config = dict(
    hidden_size=160,
    head_dim=32,
    intermediate_size=960,
    positions='learned',
    bias='qkv',
    parallel_block=False,
    init_std_o=0.0,
    lr_head=0.0111,
    warmup_steps=200,
    final_lr_fraction=0.1,
    max_steps=3350,
)
Each number is 500 + 40 x the weight over its row's rms, rounded and kept within 0 to 999. Layers, rows and columns count from 0. Numbers have three digits each. The size before them is the row's rms in percent of the matrix's.

# layer 9 attention query, 160x160, rms 0.148, rows 0-159, columns 80-159
090:504513507464481494514471520561559447552459559417463470489460413533466506503526508490512506516479519519475515487476518435525474458528520455563451476559523531510515486451519533467505561530476418517543511472462531533509455550505480495529542451
090:481425533562487542511494430481488459450516470555463521486461484567523520491511471566552532446496497557519535509504532500532594512546474491465440466469552541536440465530428509504520486474548477523494458442575486484479491429475446526483517476
087:494510503508520529483500509470462480518453478521549552529559451445477520459510467518523447425461505458520522430455477514469545512541471478516519550473565511507501568544480455566473483546474501462495524618461575452491507547491584467475550491
094:473505528435543459502503466454475471529511549490392438457415468520576479529475524468574496550532451488439518393467490458602580490509516483467506438483497411551484529509529468574469540469500422481493518577493523528531440583569440497513481424
083:515504412514511487535502514489525536568554510502493452470445484492463587472494535475518520542460506512511507555431547459440415499568512444477502547468541424478552521481492468497467555540477547469484504479483459519511519552516563514541487542
085:507475531428530528502508555558566545525534562465486469495587420593538484493486545512483546455509543482456474539488511494428455483565540476510479501558469463497456463496436536540470448489436466497481563482500493462488545490461585503490580509
094:480537460571493521415572457527486565461522490496556488480542467437493488461432450501442520565490525482511502523571493502425425491581498499545592562554506525484514517476459512457484463502491447501434489543490482499464557501463488429496566445
085:500544492517514515426526464445556468526461451575500519504459504563481505539536538465556494518509530575531493506480551537437503462411477507516538470473457453583438514540503493413504426546529556473431557527589489454501488465476528544484513509
082:420469542512523514500449482544527481547462466410443467492512442455506526485494527516474476452528535550497525588526524479567463485480528470463498555495471483500499593503570581578529509524497424456454521470568492463457577538549467538495472504
091:527434600518574499443525472413500436506523527513522463560476468575498454476456513506503493549448446471449481450551572490535543510532550518461497439480513505455468458522385422553543585469495480457502503484473555425504503546499451526517505459
083:551484527536470478472527498460489414458437503405523489555537485433550470531497502494558521532524474478520472480483478510518555531478490486477528486495457546509508526459489439473540536420550511459457461585563494477529496577588454522502516531
086:534462517501555494490441530539475576488551504474436418459517459525550550427518507443448480565507464561462492462446488440573511511545524532515527467509454460505467426538455469405490525578549467495444498439478515457473557458522431524544473491
091:504530467498533509514492472436487509547452473425483465555432452449555438418478594411453536543506540514500546576521542471504462487412405554509515523443511555472485553486410488516460510508490542466506517533476585531543521510536563525482472443
100:520517497434490462543478525489505444539423581457494507503450546458518577569530510526534552508429472506440423489450545532456529489473526511509459469487531509478502457463535419528495550515511529491509519468502493559453557545564548454551478482
092:503485511525489547516524508473489555562482450521526476550562525542561589608541453477484528531537506488487486430563508468464578520491497533462491429468499499541516545498494470514518465534596562435484498492541512533502488490479475484508493465
095:552480561520495550518553522506552470462507511533462506480540528448473516482492471494571536512500507454439473556587492398502489489539517483512540474469500584465484463511395533446452525510503541475506542496427435497473468459484553460523479406
094:490525461486532537510436531499497515545593518488516481471459561503494538540476491496536393562498496555485488458498500401530495464583506449541534512457442441509546483479453567497468516486493432475444482473511512534447483421571447468478437484
100:515444512457525525518481484440522506482568536489417527466478515587482443502526523469425516488508500525420565538519542492471518551477473441496438537509496533483520458492476455564466613520478455600478549464501541498501485469518437456494465551
091:507479588514491516510540461515550457520471446498498439491457548492469570550442513483481533487445457459508499498506536474526536522466526555461510523456563488487505549551506425552520475547504520450540472537425497407458535513508515562483461506
091:470488528508514518536494511504482465471531458535560486490452507472470496486507501496447452482572521545505495572536517483496474493597517473516526508541453462522460489469523525509457409490540426520531561543495496421444510516497480449430467502
084:470460492432507539525470475459526482545394491500525583579483554492492521472499563530507454409538558502514438575485503589464447453446526506435429539586439489462531475473483545510494493534551561507544436515510522540472507493429511510589434577
086:520468510523529491479417468475482495449523470440540566449585490552470447517524578536508474429501548559537450578521521470490536518588492466484513500495522462538525502513498598519501441464513582583511528461509502490518499481457566507485545494
093:541450499504514486563455561478531491595508490460493426518475563511532525466530475503470531489534469492478526532500558499541521486441501494500495496488491447518514541504469521510466548499468514516537500537495496432509504499519462470446457463
079:408577530453461487472516485559429457519477557461474468408526537557577466536485537449479496393483489459506534471497497552496511463544596427491484518470418540541562589497491596534479551478503461463528479511484505481497508467532573502522500545
102:500459461482504456515566532553493513478419477574502549518455501529512499471496545503481473490448499413492497531527534596515482506482572562526496492522483514494474528454529530461467432491453552491584476478507521496414554457388589499529530517
090:474453471526486459495488476522495517508513484484493517502458481455522485404507468518463513505482567499516556455466540499513529529582442517435510433473484564512468435507537519492531456487594494502514467450556430516490549496447427478443568502
099:505503509490539470484448584551482465453456584479456515509497589549433511527541493469502478487484511494455499485482510499544486501509524425513480446491463413538475529547523444479502545493563465510546507509501503534438538531592445515513451557
092:475521523496539528493545488521379518499547473551507431509508502467502460515499437490486486532621453486532461469472465494532468475536555481516547626427444552485589496470441479503504505455502517444447459509471453408530469493460568493490567538
101:518520483532490546482525522501506500460515491510505535531533492482438424480462471476573515513481496514512540430491551514566405442507433490521441537479538437547491528473507540421503536505521507531511498523501495485484519515414448589527493500
086:503449437485542553465549481535530594466526549475513567480491455486468460550537582523481491472454527471502520485457522514417522522566510519559522468508474519505469528473467468519478479519423505439458506486516465520519513561520417492420464484
092:532453505455518487459476486556553448445455548476487454464443568535502488461492547545561514462451493546458513518508541549452434548489459476508422557523488462443523521543535453516469501518550476494476540442554451517520512545551481492539525537
105:519507445492455587488468513501460532493500445506557617499581437467498461453510457429441500418488484422508513494560498543536452480547537540528497518449547505522542508487507573513450470506480543517524534542512495501473512469403587534525570533
101:485501507522506532521447561446506518548510501554528492562423570555599484504493525488522521499550550542451551539531551446523512437505559554539503526545567587539481461547486487481534537559436502483486533481512524464459498448441561548486514493
099:479569561516490510522461514482479427428437492564534491507498449505538519530445461560480450587492535531475541542475461467479534549536530488533507501449521473445515453505410523503495549504501428460546544494428464542500483505515519515546452478
100:508489521450515529511509502530425552570511415525554602503457536503476523431493511524470455505524510580517465530505554524469493406586541516482545508496524542462479491539433489464510513503523542395460447495526479432505553515452513488503532520
082:545489532524504551516511470460433495493410542450401469535484468512541463472550445535495504470486547555460418505490486536441550482491429548484491504508544532489505458526454417512531545556461561409476534466527470490498438533519501520509444502
113:512544440500481489469454552541487572519423500464546558457532477446496499430460475443479524464499525509539480439480428518518377531505534437519577614517462570496555586476467550469473534466506481515492497487496417521552489512525512451495500500
094:466555468510506464547488427541630492543487607470418447471483498529557528464536501475483547494466472490542517442556539483453569544513552526497512492551474509480471535440513434524502483500500467474483469484598537483540462544551551504543419511
098:520502515507569569487436453440506533535489501475551483465439548532478442470517511420452502488534528505482484514531539471461472456538511413553500576496485503565467427463500471514447450577557486537463529484505461485531520534470534463463477558
094:476513460490526496478431482460438530515573521493526500546498530466517409476423516555534518510514548521453485596549553500503486492508494579470523464597559532543498508461472512532510622507522523512554532438540547503555465462508509532578464447
098:564497512549483505541477494475523511561502436381469532504473508452456539460478523438505544469496504509520515531583457458539403496530578514496580498419538501511503471504502455548514567506498480566504481461422507506442505539496537518497430471
101:507466512513512491496473456424412543510452449481553454446493515484511532490507452483528508535482486466520483476550489480490518486451550497497467450432464513593522513510511463504427529566463536519562511563543509478500415452502488525489475419
098:494493536491492449570474486478524508504456527563499492563468487452541513521490522533481539548522433551562463495462469536552581422558509546462546559518518482465477475533478468453550489497541468514474538480456475512484549529511476501519472492
104:477483478465466498553451542491568472517505557533480498528434564550532615587480563469554535491514544524512528510426496466524498408507492490474435459500534423518484411516502511500545505488473460487514432465421580463460489513500507505454496473
087:553483520471500536498473483401440518486545437518523527551565501494526476544519547470398503425536537457520476524483516468499481501485500493474561452623520547500515545512425554487512407487496481536491531552444535525513487465450558504509471420
096:443467534463499498455534492516517421536504516502580429492497457510501545493414487523499537426497523450573495454410553513520504476481466510403459478452506487490464483498547576499505459443501452420490528514499466453486445502506478496460509403
100:514479416475416470516460479501494493511520462503525576414522498512535523512539525478496512433489518475556529471469506558441466526474524485514509514492606535467529556468555446521488445438505493547485470463511514543470447521526486515383562552
104:421566551497508504497494465487552449496483560529461456550475537552531540576555487489540512507568475510462486537469447459627503468471515520494536426525448454465470551529540478491581525511516468515505461551492551538467469499528503513507501486
100:421518530528492430517439513495382441441513482562502517519565532528539481466465462431542486488510490440470524472539436467587509481538486419518467499533474514550502452494530556501546551523559427573586500475521438560454509530468483461532516524
090:534486555477554525471535474477481454487503548487570486421480523526492481495486531535480450474504546558468516535470514521493526477459461441528497531513491525464432495468457462535481554557507480500499562524512488507483462559526491511521507543
099:579489497436535486501570506548499485488457466486451527501435493470480553509447537558489469456469528438446478516507515539482509513509565504523520453497496491539521533456531447556425458538483421528515464514448455482554490447493415548562422515
092:485471421509559545477458491495527551532452585429578511479538517458580505475563452489501557502491486571538523541523538536457522513500568506452528477460418458512514546492518466508514555498517558414513512452490520504494491508545473467565463497
093:508574515528429442496566496515521530542461529499470439498496492469445529543557501464543479551492470445543544468443438443539502488458472483498485527448573472485454480487534449507492452488522456515539459524562606456505412527527507473448543539
089:520487521493482529461476498464564515515482500462468529550495536478503453386473579489474459477497465506496515530446494542561414478519477505461519464559484592493526452459438482539533486431499469459410538500500477509461537530550514444518499448
104:489545512494499542534517557559464436480524490426531484494508516458490468485499502483450492493528516528548587550484512486562424474478514468528448600467434417491540546505469595488542533498478548540533543514493449533466540482456505497513505502
106:548463463532534561506524556526539517472502464487549561579502476477397546498495471466483569522477510540495454529425493536493464505514471579559462494502471482501503509481523501495483466636509554490518504528492525465504538516404512531456461474
106:453500550522463453491471437463465448534413471496501459457502570482498479512523527468472506479487462491575482415543517553537444501453551462458532480452501435562474535486520394562518497476482540523477544452549445518545485446528487556578490514
097:491476588535535524491511522458575399440541468501530552502489484519396560512533512520536515553444514534472575496530504489572532513540512483509441476516502436467457497554443544492535531545495475509530533509487530544472576509445527441458509505
094:492461582405512388580480509479465507599469555474496479499522511520540563541490534458490510446532479436572492518422480484460549473456518469523520500542488547509493486464450509555535509465524476505448471497498456526516489475570512467466444490
087:542493476469507503496455507516487486546561424555557534493531517440539526514456480479479574474438606488565563529452534578495539447585515439537524469538526499467490505465414571455451499461485498480448545443485469559511512528513525414464519515
100:522431447471542523470512529488454501569482468561537505564578458514518554522543533517536527439463549508516462555475506497388489487505448566524460409521511537483448449434454436466480557532394592500490551480501488462507507467460536458462537533
090:567525483498491500535465465503512590434535503470493504542502387542505417488487514528530430507476521544481508519489450477513518424624501468508461507527485448570472491513498537489489547467517494503536544457541470498510474493550494492494533526
102:515460418502546485515469544520479507379498554531564527526479531589512489439562479451522521483468473503472589506519473510480479505513459426552481516499421443508549501521520505470541474533520472495528525461500504529508525490429503462551550495
097:483445528493540438516493451443493572478491438527525477456405475446524476469447516474501506500494414511543514485557489526469503553463488521512582483541545580534431493495585534512539457461483490533519491503485521493484481559469473388439524432
089:486554542413454534469493547486523455506505531415477539449498523431484447446482490482544488489470543520556478494456526505529436459530485469574502461471520459459498526509507621431456571519553456479544523471553516486548511521490514412513541508
088:455447580474498480473412521449490481459548441533490492511445517466496492393473498518491539416496486467465549502467487547533483478569590520475520486531550512497529530499436549544491512543534449568540560492478516503538555548452501456478524456
101:503478509451509472515437525481530442500481540410489478449457500482486550506504516505523523513541467446522531467468490469483468502464552467486544489537503589445535444443459468541546604475538437540497490464456515563539444572597490404521504532
100:463475538405524493473447531449496452401587466555415533486446580519503538424502525553482517476511519550450554522443425501543525561560521516433537529515496495506506474585539395538494461508490456460516502447511507507533537541488462470462518495
090:467464514536499492536574494489525575511498479477511555464489495509576518536547479492462516518466433449522437490475541557489515473436457516499524508474504518469480557496367469563491468493514553451470525571462526515506553467539612560492488485
097:512547511560502612466468468519530578499481455477514504474542467499446462599475515546496467540515551498522493473526581480456443516519445493563508539484453467555519516494440503507434483529512525544459481596550480452522486438480477560511447461
103:524518564448446460518532604524469430522482554468407421508472489594458455487493473509551465497498507498437478464530493548546495482465532451488445455534508475502473460536504500474550645506491494519622488528548508471498543528545477503551472540
097:515444534537544515496560517497547532493536497545481568510460542439485429450452494526515522506481534498453533536547558534545416479588579490482493572521456522470567573506424528575491524473463505433438459483541426507507518496540528504501441556
097:485535538469475518501550569485546435581482452445436475508558456548499465527491493520611480471491496530485519547481525519570496486476503491576411483504512355503473444489482471519492588563486471505563500535540525461498465440512476490560497511
100:510365477419510512478465470517522470474538477409524490579483508508504466470509478566521523464569469573498478510468497529510503467472480496488505497549525487479537444471468487517511465581522493519452459464566515481510525464495422494533453467
096:438447516439526420507478505528523446460495478491425452429475575542543453511524515489510423523482421538510490452501549493478497525435529513471450434480444508448432504514562408547556587473485488519480510491512500527494511511585405423494495500
089:537487471499508539520559506477373542474437494568530487492565554455533502480498479501486529458465462478573486518495437535477477500525500536470538487461508530441540500504537526516476442418494529493564511505446502501491497528409539431476581577
105:543530411500478432498518478544458560575472481591524513480531536464514489452546485459494469538455525537493501482491468574465467516517422512548476462508536574544521461518551507448564445422491487496506542454558516570502546527514482481476580584
089:490475466529514543462492474480529469436506462543450507547466490538473428540523520504501472562521516511494595501543594481488506526501502541428438480489489480518475489529541428451521524504549526431453520490546514606487471498500448477466513440
088:549584421549447490544471511477436510537520505546537547515539494471511466548566524483518491470496444565487484500487496504511553516460534545498533545516527561468528478462416462479564500444467511542457553484444472543551472492458526487482430520
103:415487487506526529513524484507600523411522457484470545452538521492507474536529525529445497568560436556523490464509533467510479481477460485510425526534434470447445554478503458442490484547556535486487500499468580553465473484520487441544512480
091:412488503503536523511530382495519569549471471544502504443548468529485514502452506496442496499602565514552449490524516531486476452423479444560512494522507455529426584475424554482484459533488541491568486563499489453490513506466541525430472549
090:515453569507574531519420557491509426540520491512542557537462560535461535453487572502499517457458559500502518624507502465483515507500560490546521485548530536516479462495382493522507532493449473572587471480494507472487496522536539452480509492
110:490555441526487501515505554478493526461486468554464585499482486489444513502573456494417471526497518523465494553497457490522444440522503511486500504484504479488484441508483480434487397471477461557533492519499523451458485454427530552397559571
110:466547528509532430491496600543430484469526483528511515486488520507504445436486431425501446470498444485484555488524439552546380498549568511495526525520507523507553481456495530447547531425539435540517546476496485585473490521453483451512554570
097:555480474453471518503499503496501543469505489488483503487496481562467501503563528499492483519446435543428521513486528496538489485534492457518491501474458490573410517568400432498524520516432508461455497510544486480495541488522424557471517544
087:483469492484476429505507450545575534495457486476481424485493413399535526514521523542517527499458499457622469450493563564480514486462470501466496534449517577485513515510616529588502433484491480487453503460531523524483499524564500499536549464
093:551422497513522530435557548538529519447536521488415537470503460553530549531455494568527524471493490516509572501450474572460503556525455518460485430559464513558463509492492512448533500488532463507446538488452526493497455501506449478513569484
097:412491530516467481503467441502419545458546402523554545456493473499494473440490448482426508450526544482498517562522542507524455467537487486556493493493477523524485562497488548495460460481548448528519493513490510487509499506475481506452517536
092:543514421535456493541509567446567540524486515499499482546533532454533560452546471502471551486491546488459474514558493495475563522433505549525511570452594531477546537518498487472458428498481531513503471551496516459501519497505549501463489502
116:424486510465527459539459526470495414536413492523480466510426527585496493422466488445444449456459498520421516528515498559552489466478568480531480445490516510490463420526494553512500494486492477546572530478484538505446507523464524446494419494
100:489451516519548476534518453498459511586537486480582429522492512479449510479492515492428497511523577496496548572572524484512464524562494543572480511506455465542472475473588580493468430535523527549496472487509476483462522506446547522443465515
101:521594480551510566451444426495493520429484508479532500501509492459513530566516521479564560541480452467528482471485506408541511520430438511494549504429530474566463512474503557447464454540549553550438464513522498552537447442515538554575483436
086:481565446523453542498519442544551485474463501433412565492464438419423524465556543584527460518482528567508460502502436484430532513467467504524493580490533444513516520398486504472492475572524488510499480455557470568544523496511464574609435558
093:511451454452449516496450494486501550498530578538542552530476449487538527485546506528520543474467510529487500474472566559401476473526476569492436441525521619449458402500502484429519482539506526431412493436492482527486560544474534464472582486
087:417570540560538531497571458560431538498526461536516518470531422509476531505439526487505499494409520539558499564571490466467497554494463477405561546534561510474508463512473610521459512502512524484529465577375524496498472567455549493436476412
082:515437500489504476502456494514519499452549430557503486518446454529557473479506525512408469506512494628575553494524525578482490520574453504497489516499478497543441469560564498506531454417527487560467489534551559484481454534477442428416500504
114:478476454461410508521436474517512536482477499441496564511485467460550536517403453477504557471507410516514456533500498527412457504447450521464532504520455504450469429529514519504518514544551486450445527535500508538508523542504509436477419491
103:538542479588472563425563512549429548560506557497434598483555481474511403573474507471474492552469569559561510456432504521516547462500498413517489529494533487505504514494543492543471491525444477501448500423583531464534518462505564447448559493
106:490512488528437520483610505515509487547488467493587498478493481514524494584542506550457478480484491505493473535442493527523493472554504527476471511484543510469507523473519507486496524473422499391494463493565448455550480468515590558478405532
101:551419498509544523484506527479517534468492498442538488500528493471500517518561504402460544426552507493476452545456446508451492480447428468515539520484489575485445485483556471501450469545534572493551481565461507506482468487502534428545533474
093:566417423447561478546454526540530531435480529485491508494411525504497523520514505500506537523372529478499535511519409550522566438514497464500521597461473489518495453524502460557437466545523530508515521495495473492470480525496497488532489521
096:497449508526473553580524556446523468501541415465495547535545476488516446502456411502509541493531520482440452597468499538504501513587489458525447480494522561543590564520503587515487456472507473546454534581488522497522488501480483510472499482
105:433514511513468516508484561580564519500477514470463460550492453513464528490519492477401553580541495497482508517524490474473467513507483503518562507487439516489538467479520528482481500527472536440470456497525454542584589506464494504502459501
095:491452481555506548503521468417483469544527524485491442465454503531409514527561508462526462527452527480518499526460524447534529472448510453539538551469407480507411488502530457543488504522549502544533493561480446468465477466494526481420531524
101:527485502522454548501470557505451496549527485596505517522450463506544478492513552481552501505477552570465475511526532517486584467562424546470460424491461501467456479526493533402485510574447529427506567511490449550460510441478481592465491511
104:545519533443496525502463512518540424518588528480489523509463540529498545493495513437510528450514470466483488482512556534500473515453470496520472463435503545555440427524444532567528452490491420631451532518443496509473504428460446456505532462
102:543490494477460503504471518570570476469540431486535599481508491488449565492541449439510586519478478527534466532530488463513444445523511490540444523446495413507478532558591467540540495583529540457570455552474528486490499493508526473489445458
110:549476453495549508531494484417472468593445487571485500582474519546533526461546496517430567427471489482461509530514502608468548482521473551455494436525565490496512492536496457585552474538497525475467486469501535563486541555410458546479507564
106:511512526485468546454486485532565486464498497511423470484519533489449470503519511503537466486477450561448471477450508504555413456478521513561441541498471417537465498428463517470524550519541516545426516432533459501452457526529466553493523494
104:488545486448439453497544507452500456535449386558550467520507572470440537508497509467494495464462560475541578456403537510463506485517500579561486497506527555542517464466495524433495476431505548483542565494504505511502517529543522506436518475
101:532535460485521522516455430496598433389506536524486500559410490529478461525473522519484474514542521511442519540597525434524483444452537438485498507487535507501535432528470454491505509571518495533545475527463535527574454593482509577493487492
098:491465464460460491491529591606530547452538464534557517483523452519516497428530487471529484465501491471543544454489492459444532588534467498463557512507484506447549515531519507418530507461505567491473477519549518453505559522527456562481617558
101:441542446481520438497388421484527556498441488562452547521434485554469575527536479494516512484484473492560425505480435461406533489483495541495500524474515536450524489517591396478508540509491539489475469537469530486558531479555490514486463555
106:479517567455515513482517488536485532467495547542519453533545593542485450553481548500444489522481522399407504460521543495528531489518468481525461528486518501477492472502485536436564584538580476443508457545559501536549530456549525562538478506
100:415499399537494482554490453525513483418512538600499529584503535555528482554466554517525543483496521491485582527430557501514550472531489563443462456446537488515456480470537487491523471496503491550535495449434551491515561511512482509496508458
097:535567437504532516518556501465416563537501530520518544593524519511452498547526527504547500536540515454562455552478469475527504443496432544518512522504488443468494536491420526444507514503476496547502461536490546459524587535489552457510525546
108:488491488506544410484437494453443577434509512574501442525539489464600540442464462487428517487512429505475489475480562477436539557474554546538521496499548565480470453499530477456526458468572493462495515503521522482490430560449583444502506523
096:502527514477470436516455436489510558561459505527466501526587446483493498604504502499544461464486521397538549522468497453539497494491512446469541539438533498521476490472583560521475464454434454577554489475459502467548448501515545500468514488
114:429548427486450470543531504541474521484489581495450430529512483581582563507526479482540497507560497467512491466472467524524522531450419559462523508511507508464517466543602502553551461537514446398501523557512497490543485447454506521478544454
109:497497531462549471454470456529457471514430469537524506496448533491466581530496550596507469474465510496479434464511558520476517481451496482475568530576476502569440525497484509494499465489451469578455542533546487505455456465512499514510443509
099:528506517475494507496538521456493488474507577407510462480563492433505567452451456496530465458548475450489553501510424515547436453454471450481522524499483502487529507412537487494482569523514477567471553484513442590471504503491516577525414484
116:472501594527469500508521455501583494424538503487524519503510517493436510527531548458499517538535444477507546415441495508522505451516527546466504420504453483465473501501533484482574482478529466506494476531510565472499551507480458481438519523
102:454545494522484497539510493473448498489471541575473490436486537505482533537509535532482449580495450520465486444557440457578620537453532543458485494545429466441493558488499477473471497498407549548472590478474515453510468451549561521532496458
108:502447472486536596496493407480493554515457511484525564457444530486560534531542518531477456485498555485507496526488580516453486505534467552532542519486539570453459443546473462507517429469505524467412388482547572441503525509469572481376544492
106:477504504526495449475543486518510517445506550473489514481494530513508552472464578458445469464545491508544424504528544487494536486479450429472515502540449423463510529467355509494474482379541475480486453545496486487477460502495519441521457461
104:492466483549540507548460507495468455572500524556529538587520541541489484535526451439542537463510542535431540509536523491582453519543454478526471516468461369502504564507490536516464469508487458484549488492489497512482492495484542451561491485
105:506500485486546495478496493424477570429541434471507540529489485490525466417509428600501481568482445490483513485521516578489549443551495531485498474491517564558508421521558456511489557434548528466468561519564474468513518496446470457474544454
104:461490424476554521574450460494469522478541487536476546464485525477522536529472527496432523476440533551457521595556563470482437501486451487445526500534568513493565499513487483512523449462546547468453468473420537471523464521452529497460502577
116:531481528485473477440465536491527507445501527487465534477526444504581521472440488516530524497460471519486456507520428495508432522440500504480500484477532466511450444472463542483504458601420500519527564499506428558499375544544498494531477461
106:599512519460473479486599526475476485544508488471526458506520509522481472472458518515538504433495544482434484513553403502485538529445608455521469464508442520448514523512506473483531611586533437499544536460489477563528508543540502593532521458
112:530462494461531498498463453511457543498506558473470450461503541491554571495496469453484519555484488535518611488557512536492502530470500479533514519567412497473425482450491541547510434494532481613483533458514453511508499506479543516447437461
094:499492504479464508431490458520522519492503504543430500476474531428510493543479534605513493452448451512482473521559462539483488527476446534426480471583476472576532386485559521453418500444502416509460423477536523553565561523452476528580475546
113:486496429490491414554519516502443584426506531562479485577535548524463519500444418528521558530550441438544479483490502461466539515489639474508489528542449431481498440562468446538452486483531469487511451531505548475536503527483489447550542479
120:478495486476481494550457478524573543441535526436565578464514434495505517515428566489539530443498473507524456460469461449438541494545472489537553440441508495423543501565474504445550533523527438524477497567483585527479474519489566540464466487
111:514555495401496526503425500502450454506392501604474564512443479429528518566472490484508496516437416491556530586568504425528489476496484512435441497492464518448449503501549412488485485535529519529540530495516495508500536496492509547464420453
101:533512508460447461523531425522549516518506528454473486429499463532447512529523516510557393510518459493557487540479508510437413488505498524495523521481467435532447570458578547554486491523542465467510509518543510475509434460555516582411484464
108:528510483492477540586511469485501518431469466472515492475520477572569458498439468559437508469616497527475462486560518467513465501444481541486455514541516459536546429518510499425525476520512507387497554498551553493528539578515501516468501461
113:493454543476522471467563480503475487536522508475534521467482469500518514505520500510450508486523559555502510518566558482454523541593481412455519459490464514543499540503423556440417469471515526467521468567481534511505490503452509534516453448
102:492445551499538443445426372503459482565450435490538446524474503485504464486545472563467467408485494534560460507513534546480481507479566450503541494495513553487426503550512540468483500523505488490576503553521424525486423451515482561514550518
115:480474502509506572569472542510466460555484487537446516556544523471572485457512460531515508540453606473493487433518537560469494561515477541515549544408457504506512467536597517542483469487494440515470527491537497487547549570452486551499463470
105:505426552531539526527564531455494454475476500462503454488495513541509501516467490575439512525526464574509430452470461610514511495532504463543502503527544483493483460539573468543505534546512464406512514534510490522473488453511488410491391447
117:466506504510529473505472493510470544524486493506554449510510508525495573457539529454528454490514535581512536395558516440504484569452458540483443422504512485479495439464513460537538449521469550403530490526431461533528517499520507537512512521
113:450514492526505487488514501522470515556503487487532430430565450512532510439507499562539500563484468506528563513470446495497498541517449537472494460442443523438476498495476500403517618538430501539460494505458461532492580458550514517460519437
114:468508482599500506452470519464482452548474484528499556559430430575528548500503465490569559455549508482504537481468528538480437506535496447528411453442458477472477544527524517578496422437553454510567529467474450554404476483447473535499513548
103:466499515459510476509472525536552597476521475521530479517559486558492503479458515464525550438506436458462460471473503531507523540520470568500538507497497549440456484413511526487470556476597523493540531494477480587544541495537499500474500497
108:468589446521479489500460425604532477497517466558409507525466503524497510523465496486452532512523506431456474491497486523482494476540454530455485467479529515488490482581500577507554488523494521531566532535418542524533465507542351493467517480
117:531539482463481515421477474450421529494417486554434554534471537547508523543454485552510506488529491499493480503441486462449528496474474425512464506524506501423516538501551494492527562522485564513456452505573507577521548534556545481545432482
106:576450500447474509501444525589504486510477514460574483509485460520524521432518434448507502547497466495484517494575481513531521514485529522479560513561435444492462497532488514478523487566497508418460444518516536535510460546417539453527540450
107:440524535522485505439431512474471599522472483549492564535503417474528517453480494524495485494530478515581449481513435445485455572426517463491493484503530511522483497510622459458491506430508437500462472473455479486502462518499497487533467527
120:525485529541493501521547572525469482541482496459471465503486487534503497475577556439521538476583471489563527506499438544494555502513475525423563450481502513461570539499547519503541403480470569424499515547499474489487569519424451547536480491
109:558446548462537522523465459503465489538569425471521524505494588472455411571475489491565562462473562497518506503517528484544460501504504485515506489453526480489485481543576497510544468513450506513496466473450483529545505537529495517563427585
111:509503476489516451503485483540468504506532457511439557505521514452495443505418526504504516500498490554532532469527554481451494468506528459446504526506567451443458530555488558516486524548509479419456554394465538511462461412498489535563579610
105:525562550457454468561527439450469520538488492518529494511462472488459480533539479524484512515353415420524574433507537557475540529551531517470479471512488565519475492558499527533478470537498476446447561482488508469524552464479466514512515513
111:427427524517498464556456524529461515488526456543495557446487486442528548464487540521521380501496519538438564487494471493503495543438569444447525455528495465512528507509515515473525507516487518544537523477444512517484477456506522501516516517
109:488537440471450478412520571530449466500478444503532486465477487452495507512490461535484484497476510505461513528490505483488556485448436494558492506469562541533546467426520504464499419404504458459528503521575516530439455506493566492534472516
109:429511523501469561419572516561505441464495503513477560426492532482547525563509562501399502500496547471539575463464455511519446488515523492431464504476508508508501464473498425450435472427452544519511448483544446488555613552497488534467543489
115:478487500481527466493489514532507492500489539487492504515538478523490477564460447414480497535501480460516477457508499447590491456506557478530448481471426493530519490467554526435471495481423449473529527505522544502504555449536571495548415495
119:514519386466567501467482528483485491533466507469493486515454523514428569558525516579489415465506542446520487466557478616510480479463460490516541483552537545493566542499421522508489529517518497500501492492522481505557389497456452531485631568
111:515552523480534528531534465498466513454501547491468487507507435553605480550503448528491528497466526508518483530489418568499471524525491457530523511490550516427493457526589504505479460536547499443461470486454543529572486504481539441471508549
104:603477511506500495494565540522437539477582518487497529559561466493545467503473515443490481492508555456488505526445461540487483420529475447499498486471543480462423465489474507495484558550486502510556448562540521506521462424471468486465489417